{"n_head": 6, "n_kv_head": 3, "head_dim": 32, "vocab_size": 2048, "norm_place": "pre", "rope_base": 10000.0, "bias": "qkv", "init_std_down": 0.0, "decay_fraction": 0.884, "batch_tokens": [32768, 65536, 98304], "seq_len": 512, "steps": 4422}
Each number is 50 + 12 x the weight over its row's rms, rounded and kept within 0 to 99. Layers, rows and columns count from 0. The size before them is the row's rms in percent of the matrix's.

# layer 3 MLP up, 768x192, rms 0.215, rows 435-507, columns 0-95
103:56 43 54 17 52 21 45 25 58 49 44 40 52 55 48 44 53 47 49 53 55 42 36 55 66 33 29 67 32 57 32 66 52 34 73 37 33 55 34 59 44 59 35 48 26 57 59 40 46 61 62 42 53 74 63 52 70 53 53 64 53 49 41 61 37 59 63 61 46 58 55 46 58 49 46 46 66 50 41 57 40 39 36 73 37 42 50 53 49 65 23 52 46 37 49 54
101:42 35 41 50 43 50 38 33 44 49 72 61 66 67 67 35 38 60 51 43 32 44 57 43 46 77 35 44 57 26 61 36 39 41 71 60 59 53 32 60 39 66 41 35 48 60 25 71 60 55 47 39 50 51 61 48 51 58 50 49 37 43 53 59 62 39 32 64 46 65 48 46 31 64 71 56 34 39 49 34 53 68 55 55 45 53 55 71 44 52 37 63 49 65 48 42
102:53 43 86 61 37 47 59 39 53 25 49 64 53 66 34 54 50 56 71 57 62 27 65 51 55 43 66 53 52 47 63 51 48 52 40 51 38 34 46 43 34 38 56 67 44 52 41 40 54 40 43 52 55 66 50 71 49 53 66 60 52 53 68 48 59 41 79 38 50 52 29 53 69 38 53 20 33 31 60 58 70 56 54 37 43 57 63 59 49 66 56 52 15 62 41 52
090:53 55 49 59 30 76 59 57 40 57 39 50 54 68 47 51 51 53 58 55 62 58 23 36 53 22 51 32 50 61 33 49 30 46 46 44 39 34 56 70 50 48 41 45 56 29 48 45 31 28 54 42 45 33 65 35 33 54 53 45 43 35 32 49 48 56 76 43 47 47 48 78 31 53 53 33 39 52 63 59 74 26 43 51 32 62 40 50 26 36 48 47 33 45 59 51
105:71 49 68 45 60 50 43 49 36 46 51 65 62 56 43 39 42 17 29 50 34 50 45 37 52 62 52 41 44 63 62 55 56 57 54 47 49 61 38 35 46 56 22 56 34 53 65 40 52 56 43 45 44 72 32 75 51 53 60 52 52 63 47 47 27 68 64 53 53 70 43 58 20 58 52 55 48 69 48 54 41 51 51 51 49 69 42 64 46 52 17 42 44 33 59 20
101:42 54 69 65 35 47 49 58 26 47 47 53 45 42 37 51 56 30 51 46 41 71 58 43 43 62 49 37 46 64 40 35 59 62 42 31 53 45 58 44 59 36 40 57 54 62 56 67 56 26 45 35 35 52 77 39 46 44 47 57 75 35 27 35 49 37 40 37 47 60 47 42 36 66 32 41 34 38 80 42 59 50 52 77 62 51 60 47 59 55 48 59 57 61 46 43
103:35 60 52 38 60 51 26 72 66 49 51 38 58 66 53 60 45 59 36 60 55 56 56 70 65 57 53 49 36 53 76 48 38 56 31 44 52 52 54 41 47 47 57 65 79 47 54 51 58 35 40 36 44 75 61 50 40 68 42 36 57 39 34 43 43 57 97 55 32 31 30 72 44 39 56 57 63 45 61 46 49 53 44 46 42 34 40 49 72 56 33 51 41 49 46 50
107:33 50 48 66 60 66 53 52 42 43 43 15 51 51 62 46 49 48 45 62 46 48 59 48 64 38 42 50 60 31 55 46 31 46 51 51 37 71 36 36 38 43 60 42 45 29 64 33 51 47 60 50 50 59 57 37 31 63 53 24 61 62 70 36 42 50 44 37 71 52 38 51 50 38 57 58 65 43 57 23 57 50 69 25 21 52 30 37 49 47 63 40 73 31 39 60
095:69 49 47 52 45 48 55 39 54 32 51 47 53 55 49 44 36 49 56 65 76 64 48 70 48 29 46 47 75 65 48 59 41 47 59 36 47 44 26 53 39 39 35 43 54 59 53 58 38 35 49 46 48 53 58 52 27 72 80 51 41 43 43 73 50 50 54 47 52 37 48 37 52 42 33 49 47 54 24 55 50 43 54 68 33 42 58 52 46 80 52 55 61 56 71 64
110:37 59 57 62 36 55 56 60 50 37 54 60 39 44 55 58 41 60 53 48 42 53 48 63 38 65 59 59 40 51 40 53 66 30 41 36 40 54 46 36 26 35 58 53 51 59 56 53 57 34 47 55 72 48 55 47 49 44 62 63 29 63 61 69 31 56 32 36 37 60 29 46 47 48 59 58 47 46 65 48 78 59 45 54 58 86 50 36 70 58 66 62 73 51 74 52
100:20 56 33 29 35 44 47 62 29 59 31 55 29 76 65 52 50 62 57 63 83 42 40 43 51 45 45 61 45 58 37 55 47 59 66 47 47 44 38 46 60 70 24 42 60 50 40 64 44 49 51 51 59 59 39 44 45 40 58 49 57 51 48 47 56 64 62 58 71 68 71 55 47 49 55 47 55 35 41 59 51 58 69 37 34 47 28 46 58 44 15 52 65 45 62 44
095:52 61 46 48 84 62 47 51 46 55 63 50 61 45 53 63 48 29 69 73 52 25 55 62 48 47 65 64 50 56 46 56 54 53 48 49 42 31 77 41 43 56 55 29 33 35 31 59 42 54 52 45 53 45 50 46 58 64 55 53 44 40 52 57 39 56 60 48 70 69 41 61 63 57 66 26 25 44 62 44 69 52 55 74 60 51 55 62 65 66 51 35 52 34 51 52
111:46 46 34 51 53 44 46 61 61 41 52 47 40 43 36 43 49 52 65 60 54 48 20 30 63 38 41 49 55 44 61 35 72 72 58 71 52 67 40 46 45 50 71 31 47 47 47 53 68 27 32 47 54 54 51 35 46 39 36 59 46 57 53 49 70 59 55 66 62 57 64 38 65 56 48 69 54 50 71 49 52 68 44 65 50 59 44 41 53 55 53 64 45 41 65 69
102:49 69 32 45 63 54 61 59 42 52 81 52 41 69 43 51 68 50 56 42 46 54 19 48 44 49 55 62 15 55 49 50 65 38 39 40 58 66 60 68 63 40 30 35 43 36 52 68 46 53 63 48 53 44 74 59 45 47 49 40 62 54 51 71 50 26 33 20 59 61 41 68 57 41 56 61 48 48 38 63 52 56 53 53 54 59 28 55 60 44 53 70 37 60 53 42
104:35 33 36 55 62 47 53 58 57 38 47 71 59 35 54 36 56 52 60 41 41 41 33 68 76 44 22 46 54 65 55 49 52 19 47 66 26 49 56 44 32 49 53 47 58 18 30 46 34 34 66 60 42 25 42 37 50 55 36 43 50 48 51 56 39 48 41 43 18 29 37 42 63 48 57 38 53 60 45 57 64 49 58 53 54 57 46 42 41 53 49 45 62 37 64 62
104:29 41 51 63 52 47 53 67 43 63 65 59 73 40 40 41 35 78 60 50 49 65 45 54 58 26 74 32 47 47 45 43 65 55 32 63 44 44 45 52 50 53 53 72 42 43 76 51 37 62 22 29 50 38 55 43 75 47 49 49 51 44 44 48 53 36 48 63 55 67 35 52 27 40 38 26 23 43 45 65 41 32 34 44 45 49 51 40 54 59 62 54 60 57 40 72
101:41 50 43 40 63 43 54 36 34 39 65 59 49 56 59 56 47 40 62 42 55 44 50 18 46 64 79 41 42 55 49 67 50 51 61 50 48 56 50 38 35 42 59 52 44 61 32 39 42 48 44 56 57 51 45 64 52 51 46 56 72 36 60 37 49 52 67 43 53 56 49 39 47 34 68 55 51 39 63 50 65 62 44 48 55 55 59 47 47 40 44 27 49 55 39 19
101:56 40 69 44 60 30 39 58 35 54 48 52 36 63 78 51 48 45 64 52 33 74 57 58 28 59 54 59 45 35 52 50 45 44 20 35 34 45 56 52 62 66 33 59 37 38 49 65 38 31 50 63 75 45 38 63 43 48 60 62 42 49 47 51 46 63 58 57 46 40 35 30 41 41 50 43 58 48 48 62 74 39 60 47 56 59 46 45 48 30 43 45 34 34 62 36
107:41 35 58 46 51 54 40 42 29 43 61 50 58 43 40 46 45 52 60 65 50 71 34 59 53 36 45 30 47 46 59 57 55 60 28 49 56 45 59 49 38 37 46 25 42 39 37 41 59 40 39 65 47 76 51 49 50 37 62 64 36 65 49 33 59 57 60 44 42 32 53 35 54 56 70 53 37 44 53 56 56 70 58 68 56 36 61 45 31 48 57 41 71 60 60 35
105:38 53 43 31 34 47 56 58 53 45 35 53 28 53 58 44 37 45 38 71 62 71 52 44 73 39 64 61 50 54 85 41 58 53 47 44 38 33 51 71 54 60 53 42 68 40 50 47 52 63 44 39 51 77 46 43 75 42 33 36 35 34 44 42 44 45 63 46 53 56 37 55 39 31 42 29 39 50 42 48 45 36 36 51 46 62 42 39 53 65 58 52 52 48 40 52
099:52 51 46 53 33 47 51 57 49 64 33 40 62 45 67 72 54 57 27 53 65 47 35 32 42 54 58 44 46 57 30 31 25 51 37 43 72 42 70 49 40 45 59 67 58 35 63 78 46 49 69 54 64 53 33 45 56 58 47 35 43 40 68 51 39 57 43 60 48 68 40 33 69 69 49 58 57 48 44 45 58 50 48 53 62 63 68 48 64 48 66 50 64 61 72 57
103:51 57 54 37 47 35 37 28 67 58 48 63 37 40 52 36 54 30 60 57 41 51 49 51 55 59 65 59 41 69 53 51 54 60 37 53 66 51 50 38 54 64 41 54 59 44 74 60 63 55 64 38 38 53 58 71 35 52 56 42 60 60 60 47 49 46 42 64 82 46 47 54 71 46 46 51 51 67 55 43 52 56 48 51 55 46 57 63 32 62 44 45 60 62 54 60
095:44 52 54 60 42 45 56 52 16 60 45 67 68 56 50 44 55 54 41 44 59 48 54 67 52 51 31 57 21 44 51 56 21 33 40 45 75 50 47 53 64 67 40 55 40 44 59 58 35 62 70 66 40 57 51 50 34 60 51 13 49 63 70 45 52 39 35 58 41 31 35 49 43 37 55 43 39 57 59 74 69 47 52 59 45 39 38 57 48 52 63 56 52 34 56 47
092:50 39 39 42 59 47 52 45 62 54 70 66 40 64 44 41 77 49 52 51 53 43 44 54 53 20 73 37 42 50 33 44 29 48 38 37 45 55 39 41 51 58 42 63 36 54 41 39 41 51 48 46 60 47 68 53 69 59 49 61 67 18 63 45 61 43 51 36 56 46 23 42 68 62 40 38 38 45 49 48 47 49 64 47 62 38 55 69 57 48 43 42 68 57 66 54
100:36 48 60 56 28 49 43 50 55 41 60 58 44 30 66 49 45 69 67 54 56 49 38 43 63 38 61 50 54 33 39 46 35 54 58 52 43 39 52 59 49 58 61 32 57 42 51 46 51 37 33 57 50 21 61 57 55 49 47 52 53 57 44 68 46 61 57 55 49 45 49 56 52 51 56 67 70 59 71 49 53 53 53 53 69 65 35 78 58 60 60 51 57 27 74 71
099:58 61 55 64 58 46 59 37 60 58 40 51 59 58 39 43 70 45 49 60 60 49 45 38 59 58 42 54 30 48 73 35 51 58 35 31 63 61 67 56 75 41 51 66 34 51 73 42 58 17 38 44 41 45 75 33 62 69 56 49 47 41 42 47 44 49 53 44 49 33 46 64 58 52 60 45 68 30 61 38 65 61 41 59 45 57 56 52 57 44 65 73 59 57 53 48
104:53 41 54 34 47 47 21 61 37 52 53 68 65 45 59 40 55 56 54 51 53 39 50 59 53 39 42 53 62 42 48 48 59 61 47 65 33 36 47 17 61 52 33 35 61 63 47 70 56 48 28 46 49 68 44 54 51 47 41 56 47 31 52 60 61 34 67 68 75 44 39 32 55 47 49 40 55 35 58 30 46 64 34 53 68 32 67 80 55 60 47 63 48 68 35 45
096:50 35 22 51 51 82 36 66 53 60 38 43 27 68 39 41 52 55 36 48 57 42 45 63 61 70 49 39 57 47 57 56 45 40 59 71 49 55 56 50 58 51 54 63 32 45 39 48 53 17 45 55 60 61 56 78 46 60 28 48 41 57 55 50 16 55 37 53 35 52 71 41 48 55 25 42 64 46 46 60 42 66 49 40 45 49 64 39 65 56 40 30 48 47 50 73
097:41 52 35 56 52 56 62 65 51 53 49 71 59 61 78 44 48 83 46 43 52 61 48 49 56 35 62 61 68 76 48 48 42 55 53 51 55 53 59 16 63 51 50 41 71 48 45 46 54 61 53 36 24 23 24 57 52 50 56 40 38 31 60 51 52 65 63 52 44 53 42 40 55 50 55 42 30 27 76 47 37 45 27 52 65 35 79 61 46 63 25 55 55 53 40 83
103:61 44 48 59 59 59 50 48 45 33 15 57 38 64 46 51 44 62 73 72 59 64 71 24 58 73 70 62 47 57 41 45 38 60 63 60 45 50 52 56 54 73 27 44 47 72 42 38 65 40 51 45 36 53 63 60 61 44 49 53 40 54 57 61 49 49 66 36 57 46 42 26 43 71 61 46 52 55 61 51 53 63 28 60 50 53 55 48 42 42 32 47 55 74 44 27
101:54 57 33 51 56 51 63 67 35 41 42 33 19 55 45 48 40 47 54 38 41 40 50 43 48 40 65 56 46 50 55 50 38 46 34 45 65 51 70 29 46 48 20 66 44 69 39 47 44 48 59 49 79 47 33 69 53 54 54 46 75 58 41 65 46 49 33 63 61 70 33 47 31 43 65 49 43 60 44 47 57 43 34 60 43 58 21 55 58 53 58 51 57 33 63 50
102:42 54 51 61 52 56 53 44 41 55 49 34 45 72 48 37 31 65 71 50 28 67 64 61 21 47 53 42 53 34 54 37 29 36 60 78 66 37 56 45 46 39 47 50 62 49 45 63 56 38 42 58 60 54 66 68 63 40 49 47 47 64 73 69 45 40 62 58 41 47 41 34 40 57 34 36 60 79 56 50 69 45 58 54 35 62 49 49 45 42 64 42 13 44 37 59
103:44 64 51 53 58 37 47 47 65 54 53 53 33 42 50 52 64 36 43 44 56 17 43 36 41 42 36 46 45 62 50 42 33 49 53 54 80 38 53 38 60 56 30 42 48 56 54 27 48 43 40 47 61 42 65 48 50 41 20 61 69 55 45 10 30 37 42 54 50 49 48 58 52 55 53 45 63 39 58 32 60 58 34 54 42 52 35 61 20 64 47 69 50 56 50 62
090:59 46 54 51 38 62 42 69 64 50 43 61 23 42 54 52 44 27 45 75 62 30 50 60 54 55 41 62 59 51 44 45 58 78 56 74 61 47 53 52 57 51 30 57 36 54 64 63 85 43 47 49 66 73 47 60 59 53 56 50 29 46 31 52 47 24 59 62 61 56 46 39 57 49 62 23 41 53 57 36 53 56 49 49 60 59 40 59 57 68 49 54 59 63 69 37
099:47 40 48 54 54 60 50 69 55 48 65 49 57 48 41 55 52 57 32 42 39 64 45 58 62 54 20 68 55 36 50 41 29 64 70 49 57 48 29 36 39 46 34 57 39 75 37 47 51 43 57 63 58 50 31 58 37 55 60 45 61 62 61 56 49 46 56 44 51 48 48 39 49 49 29 54 34 46 20 71 49 64 53 69 45 59 36 51 39 42 36 37 19 46 46 31
094:31 63 44 54 34 59 63 43 27 50 49 64 52 58 51 48 47 56 33 48 66 51 46 28 47 33 55 61 61 59 51 54 69 80 69 50 47 69 51 38 41 68 34 31 65 44 47 34 66 40 49 52 74 57 38 55 56 52 59 39 44 59 50 53 45 47 53 36 60 53 48 44 31 63 53 51 51 68 62 57 61 55 48 50 59 51 31 52 62 66 43 44 41 60 53 46
118:60 60 48 54 45 36 49 44 61 37 43 49 63 72 66 43 47 51 49 73 44 65 64 36 48 57 58 41 61 52 49 54 46 58 45 56 65 57 39 31 48 48 55 46 73 52 64 59 27 41 60 57 39 69 50 51 73 64 57 21 38 33 55 37 43 51 54 32 43 58 71 32 54 42 54 45 53 40 41 57 52 52 42 22 41 56 43 60 38 46 67 37 66 46 60 54
103:37 57 54 52 36 54 63 55 69 29 44 36 58 55 63 90 33 50 55 49 43 55 79 48 50 53 52 28 32 50 55 41 51 50 60 40 47 47 48 51 61 56 52 48 36 61 39 47 67 38 58 54 49 54 50 50 59 37 37 55 39 59 51 65 48 27 60 53 65 52 59 55 36 57 52 80 34 71 58 44 39 32 45 65 51 40 42 37 54 66 46 61 14 63 70 42
090:62 50 49 57 41 65 66 74 56 61 69 52 39 54 55 45 24 54 40 65 45 41 50 37 66 22 52 41 66 30 34 32 50 56 64 54 55 38 38 36 69 36 42 48 53 41 56 44 64 51 75 34 43 52 51 26 49 46 50 47 16 66 48 56 43 52 51 63 58 65 42 35 29 60 51 37 43 42 51 62 44 37 48 53 37 63 62 26 21 59 45 63 34 51 44 58
106:50 63 46 35 51 49 47 49 57 54 67 62 56 58 63 41 48 72 46 45 30 22 55 65 48 63 49 62 61 54 67 49 44 48 55 66 46 22 62 52 51 69 57 63 50 45 59 42 53 32 61 69 59 57 61 58 39 40 44 31 71 42 38 72 58 57 46 50 36 57 34 26 64 38 54 51 50 29 49 69 60 76 62 57 59 56 35 63 61 53 56 68 53 50 65 22
099:70 62 50 65 33 46 51 52 57 42 38 51 57 41 52 32 45 18 40 19 55 38 46 41 41 51 44 54 54 66 48 67 40 37 68 56 77 52 51 46 51 43 42 45 41 57 59 45 56 48 29 48 54 48 49 37 61 60 50 33 57 54 45 36 44 52 47 37 65 55 49 74 71 60 54 54 55 54 36 38 53 55 55 51 42 68 51 57 56 56 52 49 38 60 52 38
108:58 40 57 45 49 49 61 60 53 52 49 43 48 42 47 52 41 40 38 59 53 49 55 27 56 45 51 66 47 44 42 72 82 46 65 54 59 62 47 54 48 40 36 59 38 57 57 33 56 36 63 46 64 64 81 20 52 67 65 35 65 50 17 59 71 49 51 65 47 49 31 32 48 69 57 55 47 42 34 33 42 50 38 50 47 73 48 62 65 58 43 64 51 24 48 55
105:69 46 60 39 35 29 49 51 49 43 60 48 33 59 51 21 32 42 53 57 57 48 67 71 60 54 50 36 60 38 21 36 46 49 27 65 58 61 39 47 48 30 41 33 40 64 34 52 39 42 14 42 49 30 41 54 53 51 60 52 44 53 39 61 37 65 43 64 54 59 43 60 33 36 52 68 49 46 64 39 48 47 50 37 42 68 43 41 41 45 39 62 42 40 36 53
102:66 67 45 57 61 73 56 26 63 38 68 67 52 71 77 70 53 34 51 64 61 58 52 57 68 50 49 35 73 61 52 48 54 41 39 31 62 64 41 41 50 59 37 50 41 50 42 50 48 37 59 45 50 48 61 42 57 58 63 34 43 28 30 68 35 46 64 51 54 38 60 29 53 27 50 45 56 33 58 51 70 34 54 47 49 69 65 56 49 79 33 55 53 39 35 37
099:51 46 70 44 59 52 61 41 44 54 48 55 55 44 61 50 34 41 40 53 57 45 44 66 75 65 20 49 43 51 53 69 89 39 78 60 39 68 66 36 43 57 47 54 47 33 46 57 56 38 46 59 47 53 50 55 69 71 48 37 65 60 64 35 51 49 47 53 53 48 45 47 38 43 29 50 41 42 59 52 36 49 71 55 39 60 45 42 35 31 45 41 46 61 39 49
097:40 12 52 51 33 59 43 46 32 61 60 40 61 24 48 49 45 39 18 55 51 50 31 60 53 33 56 60 44 35 60 52 54 42 53 67 68 75 40 65 47 41 48 37 55 81 53 44 71 61 73 43 38 41 57 42 52 51 46 59 44 43 42 49 48 35 42 72 65 43 60 36 34 69 35 61 33 42 47 21 62 50 60 48 40 42 57 46 70 64 51 47 66 36 46 46
100:61 55 58 37 49 36 60 31 51 83 69 47 71 60 59 49 59 51 51 61 34 61 40 58 51 56 57 49 46 56 46 61 36 48 60 49 63 40 51 53 56 49 43 59 40 52 43 49 34 49 44 53 42 61 51 46 42 50 40 66 64 73 16 30 45 49 54 63 43 63 29 48 53 36 27 42 62 55 59 57 40 38 55 71 39 40 55 52 77 59 51 55 67 49 61 48
102:36 76 62 49 63 52 34 50 41 59 60 45 36 55 43 60 46 50 60 40 47 59 40 53 35 61 48 66 73 38 87 49 58 53 44 42 73 60 56 47 45 53 61 65 31 55 57 55 49 41 42 50 48 40 59 64 43 58 73 62 29 46 66 54 58 48 25 61 58 45 46 64 59 51 45 30 65 56 45 45 71 19 54 49 55 45 52 84 42 70 31 36 44 40 62 56
100:52 40 67 53 50 41 41 46 37 63 70 66 43 42 54 46 65 52 58 38 39 47 44 50 59 52 57 57 45 40 39 50 71 64 43 40 42 48 52 32 42 73 36 41 62 33 54 62 51 69 30 59 70 79 60 48 51 38 57 48 49 43 46 53 40 39 20 66 44 46 59 47 45 52 32 31 48 37 50 46 52 57 57 64 51 46 17 52 75 62 51 68 60 64 32 64
103:42 55 51 55 59 33 59 42 53 52 54 49 45 47 57 53 61 54 46 32 50 85 50 43 50 46 41 50 62 40 51 70 65 33 53 67 69 28 29 60 58 59 30 35 36 45 63 39 47 40 40 67 58 36 39 34 52 55 43 75 43 35 54 51 39 48 46 44 75 60 42 51 61 47 67 27 60 63 35 46 43 42 40 48 63 47 51 55 54 52 48 44 57 37 29 35
105:45 54 25 60 52 58 44 63 42 41 51 66 52 59 68 40 59 35 49 45 73 54 39 50 39 65 61 61 20 53 49 55 77 44 33 48 39 55 62 54 59 74 53 41 39 57 63 46 58 47 49 41 46 44 65 58 53 33 50 48 62 28 41 48 40 35 51 36 47 47 58 63 53 45 38 45 42 38 30 57 52 65 58 59 70 43 41 45 53 49 59 58 76 22 38 79
090:72 49 48 72 39 68 41 59 52 56 46 54 47 48 63 36 44 48 54 88 44 60 45 70 75 45 41 48 58 30 34 54 40 66 49 70 60 37 42 64 52 73 57 29 62 76 54 65 40 46 62 42 52 51 48 60 58 41 46 43 59 45 44 52 54 46 57 59 35 51 41 69 50 39 56 30 29 41 48 53 44 37 49 44 73 45 65 46 61 40 21 47 37 47 41 49
097:42 51 80 48 38 49 54 61 56 35 45 42 59 42 41 59 49 54 46 35 34 41 58 55 65 31 58 55 54 35 44 38 63 64 38 53 51 42 57 69 48 18 69 38 35 36 43 68 53 34 65 51 57 63 52 50 63 52 58 33 62 43 55 74 56 41 63 42 59 45 39 58 57 46 39 64 36 60 37 44 62 41 39 76 40 33 45 53 44 68 39 66 33 41 52 46
101:32 46 62 46 68 51 46 38 50 61 43 43 52 37 61 42 52 53 45 51 57 33 55 42 41 48 61 36 45 40 61 71 37 50 49 55 48 43 28 67 61 61 54 36 51 49 42 57 57 40 55 28 39 33 41 69 49 64 53 37 51 51 51 60 46 53 42 46 41 46 50 45 45 50 52 40 63 44 71 34 47 64 29 26 81 53 48 56 48 54 38 54 61 63 38 38
105:59 46 31 52 76 62 41 54 49 51 47 41 76 53 51 51 78 56 45 77 66 60 59 49 61 67 51 37 51 40 43 62 69 52 46 67 30 67 41 38 39 56 50 37 62 47 48 39 69 68 30 41 30 39 57 48 57 47 23 42 41 92 49 50 75 54 44 63 72 45 53 63 56 43 68 41 36 66 63 50 47 43 68 69 60 69 61 44 34 58 66 45 58 64 46 30
095:45 57 56 48 51 31 45 45 46 47 54 51 60 57 62 23 40 71 47 65 46 50 48 57 33 43 35 44 58 51 46 53 73 54 49 65 61 45 35 31 56 63 49 57 48 63 36 45 53 48 59 49 21 48 63 49 57 57 44 45 59 58 58 43 57 45 30 83 58 56 30 66 37 42 62 49 32 47 34 64 54 39 47 23 47 63 23 57 50 56 62 56 45 55 51 49
101:38 47 55 52 46 52 57 65 73 53 39 63 35 56 50 55 71 56 40 52 55 56 24 66 48 38 65 54 50 80 77 47 59 41 46 66 32 51 41 34 44 39 49 44 67 42 55 52 49 41 35 43 21 50 45 48 59 37 56 42 57 38 66 54 53 35 48 65 60 71 26 50 51 49 59 44 46 47 49 24 58 77 57 53 32 46 57 46 66 38 58 58 39 36 59 55
101:48 50 54 42 63 45 34 37 52 59 48 58 46 55 51 66 45 52 61 42 42 38 76 71 56 46 43 43 57 52 15 63 41 34 30 49 65 83 56 52 55 45 57 28 24 45 65 55 67 37 32 48 47 61 61 60 60 62 55 49 56 54 56 56 36 52 59 45 33 54 61 50 77 62 41 41 50 30 33 27 46 58 37 26 42 55 46 51 64 48 51 40 79 22 48 48
094:32 74 55 80 37 59 30 39 39 44 54 52 68 68 42 42 53 46 53 63 17 42 56 54 62 59 49 45 51 36 33 43 34 60 17 37 49 60 58 33 49 45 24 36 45 37 54 44 72 65 48 47 42 58 47 55 61 48 65 69 41 56 55 43 45 42 48 43 48 49 56 45 48 39 52 62 56 58 47 53 59 57 59 58 60 68 75 58 34 53 53 31 51 34 52 49
104:31 24 46 40 62 48 35 52 48 52 42 32 55 27 62 42 26 49 50 55 69 55 46 53 81 50 38 42 47 72 38 36 56 59 33 37 67 50 44 56 39 44 34 66 65 39 43 50 72 18 65 40 58 61 33 55 46 54 42 43 53 52 38 33 45 48 43 37 68 56 56 39 29 57 65 31 54 44 42 18 45 57 38 35 65 44 32 58 48 41 48 48 55 38 58 37
090:38 31 76 50 62 46 49 56 33 35 37 62 52 53 52 40 37 47 51 69 55 40 44 49 32 29 50 61 49 70 34 63 42 52 48 37 73 49 67 41 61 55 21 45 72 35 35 67 46 72 49 39 59 23 53 19 50 56 60 46 36 49 48 44 43 54 43 55 50 60 48 37 67 47 53 48 57 55 46 53 36 41 31 42 54 62 48 50 43 58 28 61 32 54 55 39
104:64 58 53 45 64 39 40 33 27 43 50 53 40 45 41 62 50 62 34 44 41 71 40 76 43 47 50 37 70 56 40 45 47 46 43 32 56 54 44 53 50 51 51 66 42 67 34 50 48 42 49 48 43 31 80 26 57 43 54 52 66 45 52 49 44 54 41 46 78 49 33 33 32 52 46 28 57 61 67 43 71 59 47 65 68 38 38 51 67 56 57 54 52 29 50 45
108:51 44 33 81 51 65 31 35 39 44 31 37 35 52 66 54 44 44 63 58 37 37 56 45 55 57 34 81 55 59 45 57 48 65 61 64 67 60 43 65 33 28 38 61 55 69 46 49 53 42 45 66 54 47 49 54 35 21 70 44 45 57 27 50 42 44 44 65 48 51 52 41 56 35 50 42 63 39 18 38 47 38 47 43 73 42 72 70 52 64 39 59 41 58 59 38
106:45 53 50 33 45 45 47 50 38 56 44 53 36 39 62 44 36 45 47 27 73 38 52 27 45 28 42 50 63 48 78 46 47 75 49 73 48 58 68 53 74 57 71 63 44 71 36 54 43 53 53 43 59 75 47 31 65 51 29 33 30 54 52 21 36 35 45 27 36 42 40 50 31 55 31 40 44 67 39 47 52 40 57 50 64 61 48 45 53 32 52 25 56 63 52 57
101:52 61 37 53 59 77 72 36 65 09 61 59 68 66 65 37 36 37 51 24 41 45 50 45 45 52 61 42 55 49 41 70 52 78 43 39 63 58 59 30 37 56 52 44 50 68 55 44 62 53 61 69 59 45 46 34 62 66 45 55 50 52 53 22 47 50 56 47 49 64 55 38 60 54 50 60 40 22 63 52 60 34 62 56 65 71 54 52 51 65 43 67 64 47 70 51
108:32 61 61 48 52 59 63 70 48 65 47 44 28 47 59 72 59 31 55 39 36 59 53 73 70 28 76 31 41 38 40 69 53 55 50 70 49 49 43 55 32 34 71 38 59 59 55 41 51 32 51 53 41 57 46 19 48 44 58 64 46 51 38 63 38 46 32 57 42 41 40 65 70 70 59 23 44 72 43 55 49 28 52 34 65 53 50 58 78 62 55 37 35 67 41 55
098:73 42 64 54 38 53 53 51 77 52 45 36 19 41 60 24 54 52 70 49 51 74 51 42 56 47 31 59 50 56 41 49 51 42 46 47 43 45 57 58 44 56 49 49 55 53 61 43 50 35 49 38 46 89 54 70 56 40 52 51 62 38 64 24 17 54 50 45 45 53 58 49 41 47 47 34 39 65 66 41 61 53 41 45 62 47 30 48 39 44 50 43 69 69 58 68
104:37 41 46 54 51 47 65 60 48 44 31 39 43 63 57 40 65 70 64 52 43 53 64 61 43 49 47 59 25 45 50 36 61 28 59 47 58 49 44 55 25 63 29 52 73 39 53 37 61 64 62 50 48 67 51 67 49 46 45 46 53 58 66 60 44 56 57 63 46 53 32 51 69 51 53 32 52 53 72 41 70 53 71 65 71 51 60 55 47 34 59 57 42 46 65 37
104:62 60 60 58 41 51 30 57 64 34 55 64 27 36 75 59 56 42 30 68 64 53 48 69 39 35 55 62 59 60 44 23 62 80 61 41 46 47 44 34 56 35 51 44 54 54 30 55 39 53 39 46 46 66 35 47 36 57 61 64 60 42 41 62 44 54 56 53 53 40 51 51 53 34 43 54 54 51 50 12 80 68 62 48 64 85 71 42 69 70 47 49 41 40 48 54
098:44 49 41 55 54 65 55 62 65 50 55 65 33 80 56 67 36 56 47 53 67 41 62 79 55 50 49 36 59 60 62 54 66 43 48 48 50 54 47 50 63 34 53 69 61 32 24 47 53 57 38 38 43 56 40 61 52 52 52 34 51 50 59 33 65 63 47 37 32 48 54 60 79 59 31 84 52 61 46 53 66 52 44 63 44 63 33 62 31 63 62 62 57 53 40 37
096:48 53 39 54 59 65 27 34 45 66 74 22 53 47 41 52 60 62 54 32 45 42 59 69 46 46 34 40 43 51 46 66 64 53 23 63 58 57 65 42 56 39 47 59 40 45 60 57 62 28 64 64 64 51 68 47 57 46 41 55 79 58 39 43 56 56 33 51 42 43 39 37 51 61 47 42 51 59 61 52 49 66 76 59 50 58 41 77 54 54 60 40 43 60 50 54
099:58 62 50 15 59 42 56 63 30 67 46 56 40 60 29 54 34 51 46 55 50 42 42 52 84 48 47 39 59 55 53 70 39 54 48 36 40 46 48 36 38 51 37 70 66 43 31 51 40 39 43 71 49 42 34 68 53 48 61 60 49 33 51 61 56 29 61 41 60 57 63 33 54 59 41 48 54 57 49 58 55 66 30 59 42 35 55 67 64 53 34 41 55 46 40 70
095:49 42 61 56 46 57 49 41 43 47 57 66 61 46 60 38 28 51 45 54 35 39 58 38 56 68 33 71 69 50 38 45 43 65 63 59 76 47 56 59 37 54 38 30 58 61 70 50 64 39 73 34 28 36 45 60 62 58 52 45 72 62 34 37 46 51 54 43 60 50 67 67 52 58 56 57 44 54 56 42 63 34 65 69 52 60 55 59 63 55 37 30 21 46 66 47